From a checkpoint of a small transformer trained on Wikipedia: 7.15M parameters.
Each number is 128 + 32 x the weight over its row's rms, rounded and kept within 0 to 255. Layers, rows and columns count from 0. Numbers have three digits each. The size before them is the row's rms in percent of the matrix's.

# layer 6 attention key, 224x224, rms 0.0414, rows 186-210, columns 168-223
093:151136130113104152185162126111122124076173090112119175128115111132139127151095132113145126098102148126151147112188161114165135215175151113081125100047114097125120111123
109:156161151166101164222179105118161136082110122151102118152102133108087112173147102095148098159178135138142175117175178153195153109110184102109153131032082125097139117180
114:149153097138153079096126136163083091114083150193128158082152103121154143027121098105098104178178115154168088187094122134098095117090087139130140118255123123172120168118
108:087126119138163094131176117154108132056158155103077135084146127091125145109131109145142128135156142144133135078124085095134098160116153089141150139128130113077123143106
099:107111124178145154060131072112111083163145173073102126079119116141104111071152166116156093086191161106132168082157120188103095086092124124097130186159144158141153133174
105:147144130150145212133114141117129113136150086131181140132133115044152140097155059084114115149165091180180157216126139109144106128095081113156121124115138047177105150167
095:113095097115080080148133091134091151106199131132149172193099119124151120195152172132161123141150087099151141124131105123120150206099115132133102125109098117149185150219
097:143126127111196192126132119094097078095129146105158063099123152122168098114186092119144116181138142142127165086105099116033113143104119207117115114111126100135133109137
102:107117141115139164164084119099162089122106116132165083036135119144170115089177062148115198063126104101097118129168131106158090104079096124147147138126108139095147067058
097:118126100104119093112172077136098120102159213129099199140127106135072131180151149133128078146136144137160146072054076150086172081136154181136079114102092156199057146140
104:160088131149120085136099086125162156154077077127175121146213111155122114180085200148132129124080101116075078137140155140191068110151143113121134128174168148065148147085
121:084110100110093070148206162121170169205135116114104142144176114175144168213131187061169129128156097138130132141080140111181134102123161131094133076129091106182153161141
091:157155087148151150123109116170164137098145101161160178153155127130112100123129072114111094109152103129178103123148128143093119122115111160071117103142089137181088126151
074:137111156151126154170130181124058158112114069187176113132152130081076162098141155151094172195112107136103127180191144128110126089122091082110149137154146180114138145086
079:119171072095128138116127151154111124083126162181162168133112173099136125110081067145105172178107131130125083146152164144093175123151118145132147153168208119134108070146
089:140125101115127107141108079082103175145132097164117104160145114124096112132143083155079168171105142146105095137143154142118152154136108134143141067137195184132130184071
070:172147106118157083171150079079088136153102127177106166150123145081118130108120112112112138136112158116098122158126109163054160125135124125133127172234134165167080125085
103:122164169125115128111152161174137099082125123112112146129099133134098156144096114139125062078189120065167168107064070146141104109073114110137091155148084117129113128164
083:127131144128105129148128174165176118176121127038110110072111139113173112132115169124186052113116112103109091122129136090175072149117158087115118111056134096104160144140
103:147098123094087186134085113115154141069153144116151072124151154121122179137156151198086101137139123208121184134135183104129156196105065104228124118100114076138150147142
112:120148122090186114131118075132140082168124134215091131135145086180081132187099088109183128219090155096117080109160122127160156111138094134133153098151173122117144117106
118:188133115139090125130133211088123159154135143123181099093133157113193126168128165084191149122129087158121131130074146135162153166106084081136082142129135120111084157149
105:127137110161177099149119186131225158100049061126128085105140159129147136170187119131111109116115094179113128132126107147122069150089085121091134171146145129098098141128
104:097128117091074127122107099121121131108186162131131168101109143147133136131201117156099129086122166051120158074102151182084133058107110141195080141112054118136119080160
105:067110126148107136084133125150122094158132071120126148126098125174129116077081118117081107143128102092113134134091134116199130051170147145154119058125146139120163104135
# layer 6 attention query, 224x224, rms 0.0436, rows 187-211, columns 168-223
089:142150153124152164104137153118136177131104151087113164148131141145145121158130146114217119158085152123084091138128159108102102191091133159109102149132120164089133111160
095:085085117086142096137206140093166128119120166135144128115142138148087106148145062119114150115147157159126114168097183162078117137121154115167151091146108119146148121156
110:140137113178142095133161107165139141111094181128138119192130155156093164140107164130166142190138094197166164134173109134137186112110186068160110139132063182199145120146
098:155114116084134125140131145101125152131072137073159069141099111114113126140141116090226178197103172135187153181098069108118128140096168127180159127146153128146177159105
105:125129130137080114136118178117167161087137152091063187071136151179130164123175123148134148165170141132119127156154172115108115136165173106134095135142149096158145128107
075:171127162072122179187121209100125084105102101142096135107141112120123089111113122120153166133110166197159176132133112113078110162125142000158117109091156152124151132148
104:167125106098078085130109133126130129168130161087081081084149112124110101212106120113100121146099131072130118117217084099127130143165150202118143192116080128149147084088
104:190162124135132097112168132141111089167134113155131132139127048116115070104092104068145129166033136119104154138061121141125170163162133087141106130158112130168189152154
105:124112106140102138164101123121222159105087184056125095145134176169134111186149154122119155161130139134147079146201113093118100102158145198112168129096109144107083123129
104:106211129190136171115160136130088115163122113195129164181101198147127133057120119110121092106088156155131104162122154158113155114141131148146112139130171092078080135133
102:168100111127138149107138089081128140103076140153083126146112130131118103089056148160166107156136131182145149096135081198055159072119116101164129201101107134132127122169
107:120137098202081128129170124105119141084169073149171119099124117165128079116129098117136080145097080108100159177135091112147117077109114142130078138106146153144172102122
106:056198155171118182099133185137128107154159113153154134085101155109191129128190126088073127031122152119134101171141158087121109176104147093104061079168185133112109127151
111:105141073179105158102140159161131139087132159139115129113108162130132120138148166092090122111156119087122119164117153089176157090124191115097117077128146151110111192118
105:071158148149140234108072151092188048147223110174128178157146113153142133114185112117068198110194155163166133124141108184097118148064115175161124094188115088183129141079
122:107201136123129118081100174160113092135096130163129136105097130131138141134127117129097121131102079091116098134110113136101118111156132119095104113162197151078135125143
096:129083088160129063125139152114141183067070117082176093122105139123162120152101155129185063124086074064109088101175152156146070116170124107120126129119171208111181117168
096:135158149154136095150142131149101187124062124137066116093101132104193122144085181107172131134114159138104111082155154154140155159183120109077141124048135131116082128131
100:154111178124097127150140152134104099072136150134164151120165100108127144109150144126080130085163124131088160153162127186143118151079038117170105173144047091156108110128
099:097129075108118197139187068085161116148178147099145095160102127161095105199172088224145155193118128157170129134128111049098165136126163218085145190114153078124161137116
116:180163114156057141105128142169131122148170158160124130090088166077102165103163152143147141077113102145137147160073162135178147172180085112096099147135141067116075118185
118:122178133165124139120118143183119108175124100174107120182109089152148129073099113118148071120104098109067151162066145126170128179153163091056091122146128146136180147133
097:100127112166104136113146120161110150170118194107080121080136183174087123183075128099152160150139132096174093118135168138090103110132088056167124114106132085075063109085
091:065125117130116135166112050173145188128137175112169142228117182160134150201136164143171144163177146173168104096127111168120110075141184167098184128107095141142105166217
095:073164161117091153042118167159108117082130143157137146097123179093156164066153089134084069084117133110136110133118200081150115086094083105140089135147130102105034107142
# layer 6 attention value, 224x224, rms 0.0399, rows 160-191, columns 168-223
103:130113080121149165192154133127134184110163110079158125175110136083086133164141102138152170086108122120163164163134140092186127194135136143142128139142159116130101097115
097:093048166104137091088120107123113134141149106087098106127178091094122109112116115101127103100110076089145131120140074078167108153108124092156165149121109171114178120070
081:126086108089134151119114118109188098135087177138127139063164077114142115085090041174112105166121085150169124171098112142139079128124126121206167168127127092132149179112
088:160135072101153139110148090083170187093111139120106165087159124114134111135056137180172074119057151108159111120137139133102144148103121147139094169137188165158178161160
083:155124141181125125117033128111083167069135125081057073105128075073110125136120111138130095137119151094180110201109128141110103143118106153141173168116119147142174113093
109:097139154163088186136088122171174119109158145146178091170127107096088093078117113115093089063172138100123130159109111110221136163107168099206096120122160163148118152146
111:103141162086150117176138112152063132155149107103100129170151203129127163115126063160152212118101139169114162163172178100117135186105157119100211164120143119133156169062
102:148088111140120141127155154126140136202086166093107128034141119110152205159157188154161102134115141145041091152175098116080127171100122119084123166144145163141101099138
093:120158094093151106110089062182175123114142132109134144084150162162140178157134133104218126128174167161129137113121126104092150159092083139109128115128071122140171158134
105:096095096116152048125134103100203149124127146134101152096167121109159098095095154127161139106149089185130117114114133198156209107153166092129132149169103166121172095134
104:092151121121110095142151142113132051101105158119109169119173161050087123086150123128129131181138138116147083190105168100110105126122137103110124142113124094136225182111
105:126098114086075197097158166161042154079127123083169120095074149123128130115104088092101055150127153116124207100118103087134111127103122136139138087144132137131117125147
102:112080119127144180110198187169123128120114150114093092055163140185119157167101133116145104142148185143077103092115156092075103181099176101147176135118171111135084117153
101:189155118156081106137085163124162100133123118156127174183114132142129177113180165106105075126097100146135136113087160197141126142153089154074149114133077167134093125140
110:129081143174116190143149133077077162146155122101141108184148112125068150167166120077099135168149108159177117130116112134168098093175093078136147152118143170120140116045
092:107202177142083141116093140120117113190129129129097194152087102153145142173187189085081110136158157157098170115102135160149139153130091113077045132156125107073110081119
089:130155186116051127151127217148127089126131129127111121200061162085121126102128091127116167098142119128161152130144149123194133099163139097128081093121168124100166073141
099:133188101120099112172178150085154145114160121116162089187109142044170162138112077187161126155103135095198122148101138139107172140120117097140125158121125093124119078172
110:116169160177153155191159127087112179135121121142190148199096139137156117176127108163091083103181152130135160148063121177114131143121095133133079118147104089133106108133
085:152084103085202121117139086122153136140123158125084095093195100185116144160132144104186079169117127121087105134114108135047114184106148137138169166130150139156131195114
112:155168093122182136126184141100193118184053080098196142063163165130207160137086110151137133129135149134102116176156143089130110141113153095151116103135147054120162107158
092:124109091119165150138083089078168124134106129144126119077211103140121111038125115126141095141133113157168073136077164197086113163107173127147147167140140175147142165130
110:135104095125212105124155122125101121144132104112135255080131105131115160104162124126130142125195166217120170163174176126128135146103136113120113148136127096143082128099
084:138118117146148088156106111188108155125071154108233118116158140185150158145104107139134108165173137111131132131126110118100134143079114184133152092132102104159148148167
115:070159160133107162201118119139106136079165130105171087171119185081127147110094122131115148134175150137159134095136101117171155137175147077136148124109104125145165105144
085:172109099136173145106133120142142132093132078119117119107176084155105146100066129113182106137091157157163097122087065091095112116115067138139193159120166176136153160125
104:123093083139130126148107064128159177100201097086189123188146122107085109132101106137124149104166107158191174135108097164203134145125141100178109134163135165107173092165
091:093179126112115117178220138150101138130052121119136157134089201121159139159182090162137128128130158117114133162146166117055166089124124094107075116135129070128115077150
102:142154097157131119092172182139136159131106131073156145139079208113141177170181160094143082157085148125111157118132092059133077104094115176073102104105102094126087125101
092:079125173096148145120193139146069111141132124173086148092125116160140080108140126121070142064139102132066140121156145097123117033113192079128135160110171137143095111122
089:157191151129130094163153155140113148128161102140153179220042179093118113123190168085098107106104127126137142118111133138155132100168116122097087116158090121140101099126
099:122159131122143137147177105142104117114152102157191152188128158158190153116136095130136162142193096183117171136178151131094108044141133134079143069127136100139096133093
# layer 6 attention output (transposed), 224x224, rms 0.0397, rows 160-191, columns 168-223
104:156130166123130165153133118076118092105199098132177148150114137129119132161120143113174198075112119155156125125116204101134139184121108125133169113126152111101155060160
093:108095113167102076147132093088147123109119145095113119195167078117119176133106149192127130126075129083061119147194087131134114068132128093123132153040094204126126103184
078:166120085109078084127106132090134089082109179110143121179120069084134177135097117222137154158090127108113119111149121142105123082147115140101132148095139149108044115162
082:154161080127141107109129078106096136078093160125140128163084083081158131166111125097179118173087144137071092070170177127097101149176151111104149150189165190140091120118
080:118115156117121098137153098058120127111097042109091086209062119106180166151117124190129098126094130094098138162127085112100114118120075133136139155102187153109131097149
108:140087098138086100202127114097158086142135122150177143136116161178105090125121123130077142120106141150148166137093139125184114178137141119164139122116134179129132100145
106:134144124147129114170127089069039117116155140092182141165098141105148146144133151108180173141152099139111153161182108164151125162133084136066185131044110233117147124106
098:093151145131101168124132129184147171148105179127099109150134117088133105127118129137162070118114167133085077082155142122095113113119121103131090150106151128153090143133
090:137114137181129145152112062175149088145182077110144114181080084174126179155100113152060118098136151154029121090157151173129133148152109125145159079104156145090116127155
106:105119029114144113137123167175133207111177188118110129134147104085157131130151193167182140123134172141151097102163111155180198107142129156111108154210095175139105138118
101:101143084107067141163109128150081124096128134072130129146118112098137130142135117152164106178113151109072123135158156155142138173154113125090161104087130093154121137092
101:103168175134129093126153099087166061118178110113093141146161077166136163157091090137008164119143127121161117137107162099078058100108156082126145117186160061137171117098
105:070154151130153106140106095139162090162099147141078108230133093132095099115137140119114143157192105125142080116178119113113097149162150105150166137099121186129121102146
094:122120132056114104081150173125122153132179145160126128019148183127144130122117145070100088098179118172140151149054129181122111125083123136158100128174090065122149148118
111:149118134092080120089177109058090159136148145118132121087129140132062138157078096136147154123097101109187128124117108093065151152122124087137137208147156161102195158093
086:112139140115112151118163108186191145159173080136134116061160147158138118156130126087076131072158160107142135104099144140108122151089052153149085129142138010104173150169
082:108155161112131162100107195152132137142135100133132117085198197150102082124117107053113164107160137148206132170119145074164124155102119101141124112134099049144178135149
098:153102175095097143123129127095142102145194098167100132102158164119115113108118131099169144063149146137181088132060188133123153193092112106135179080151108103075127075096
104:101122167133151141093162065112138054133140108126179133084144131166114134180123063116079149106119118123186133092034130140079102113127091169163105132163159052098142112105
082:131112119150125095149146060116090111101118153134103121165070069107139168142112110161131097151102105123047128110143102165088133115181158121117153173130153221114090107130
105:132154121102156143099080040197112038128110121140140168156133080162124134161153110139103140120142151127128096071160169076105129149121132109140170122078127090111100097134
087:152097071139121077157121155116043154089088182146160130130078107080168163118125128151176087160083152131073122088130089169109182122175129149108134150156110215117053122109
113:107133104134177173202111067193122161094154152049153157103137072107144170177138117167135124132149142150120120127135155119143133139142069137078078129111151103132130134086
080:120122146154098158187118097124167089114132107126160145192088061150146171120081101213098153148127093169116154094149137157131118094154094167126156103107198139135083088101
112:141110189156088168176142116099132113135156062124144119163105147136075096092107102098089167146124128138217141094154099127173116160175121133172223104153101132078157121122
084:167111131089109070114170069071134112101082131141102115165089041134112168175067111139144080133104131115079107086136084127091096080153147090175174166120145207113103166123
101:160112141144131113130118076107146107125196105108137124168114132155089165135079127139095207089083153154141116148147146127131111154137104121157168115221136177079166096156
085:092190161139159208093145129184083115130135097135104148077177160146116117147170084078099146116165120112158110108107152056107145173101104120112138116142135036123190144123
101:099147162097144122084167094114158071136135088106124144152081117182111150167135129095087126097148152108111145136095150103118053106081185101184124146056133071127148102074
085:111144110117186123117111104176057164104128194113123176055193127114120081153193142129117113152174103078143127136110113077123156123121181148106122135086102127161191190124
089:106138167084155141106178136140130117124178097115134161070158187147134114148147115081068147077162113148163143160064141142121086117071124126141087113171104037120192137086
094:137130129089180171127141123141100081157182150123162146057148145154085117117156112112089107114161118163205146107089103135161142122115151148114126090115133117135156172049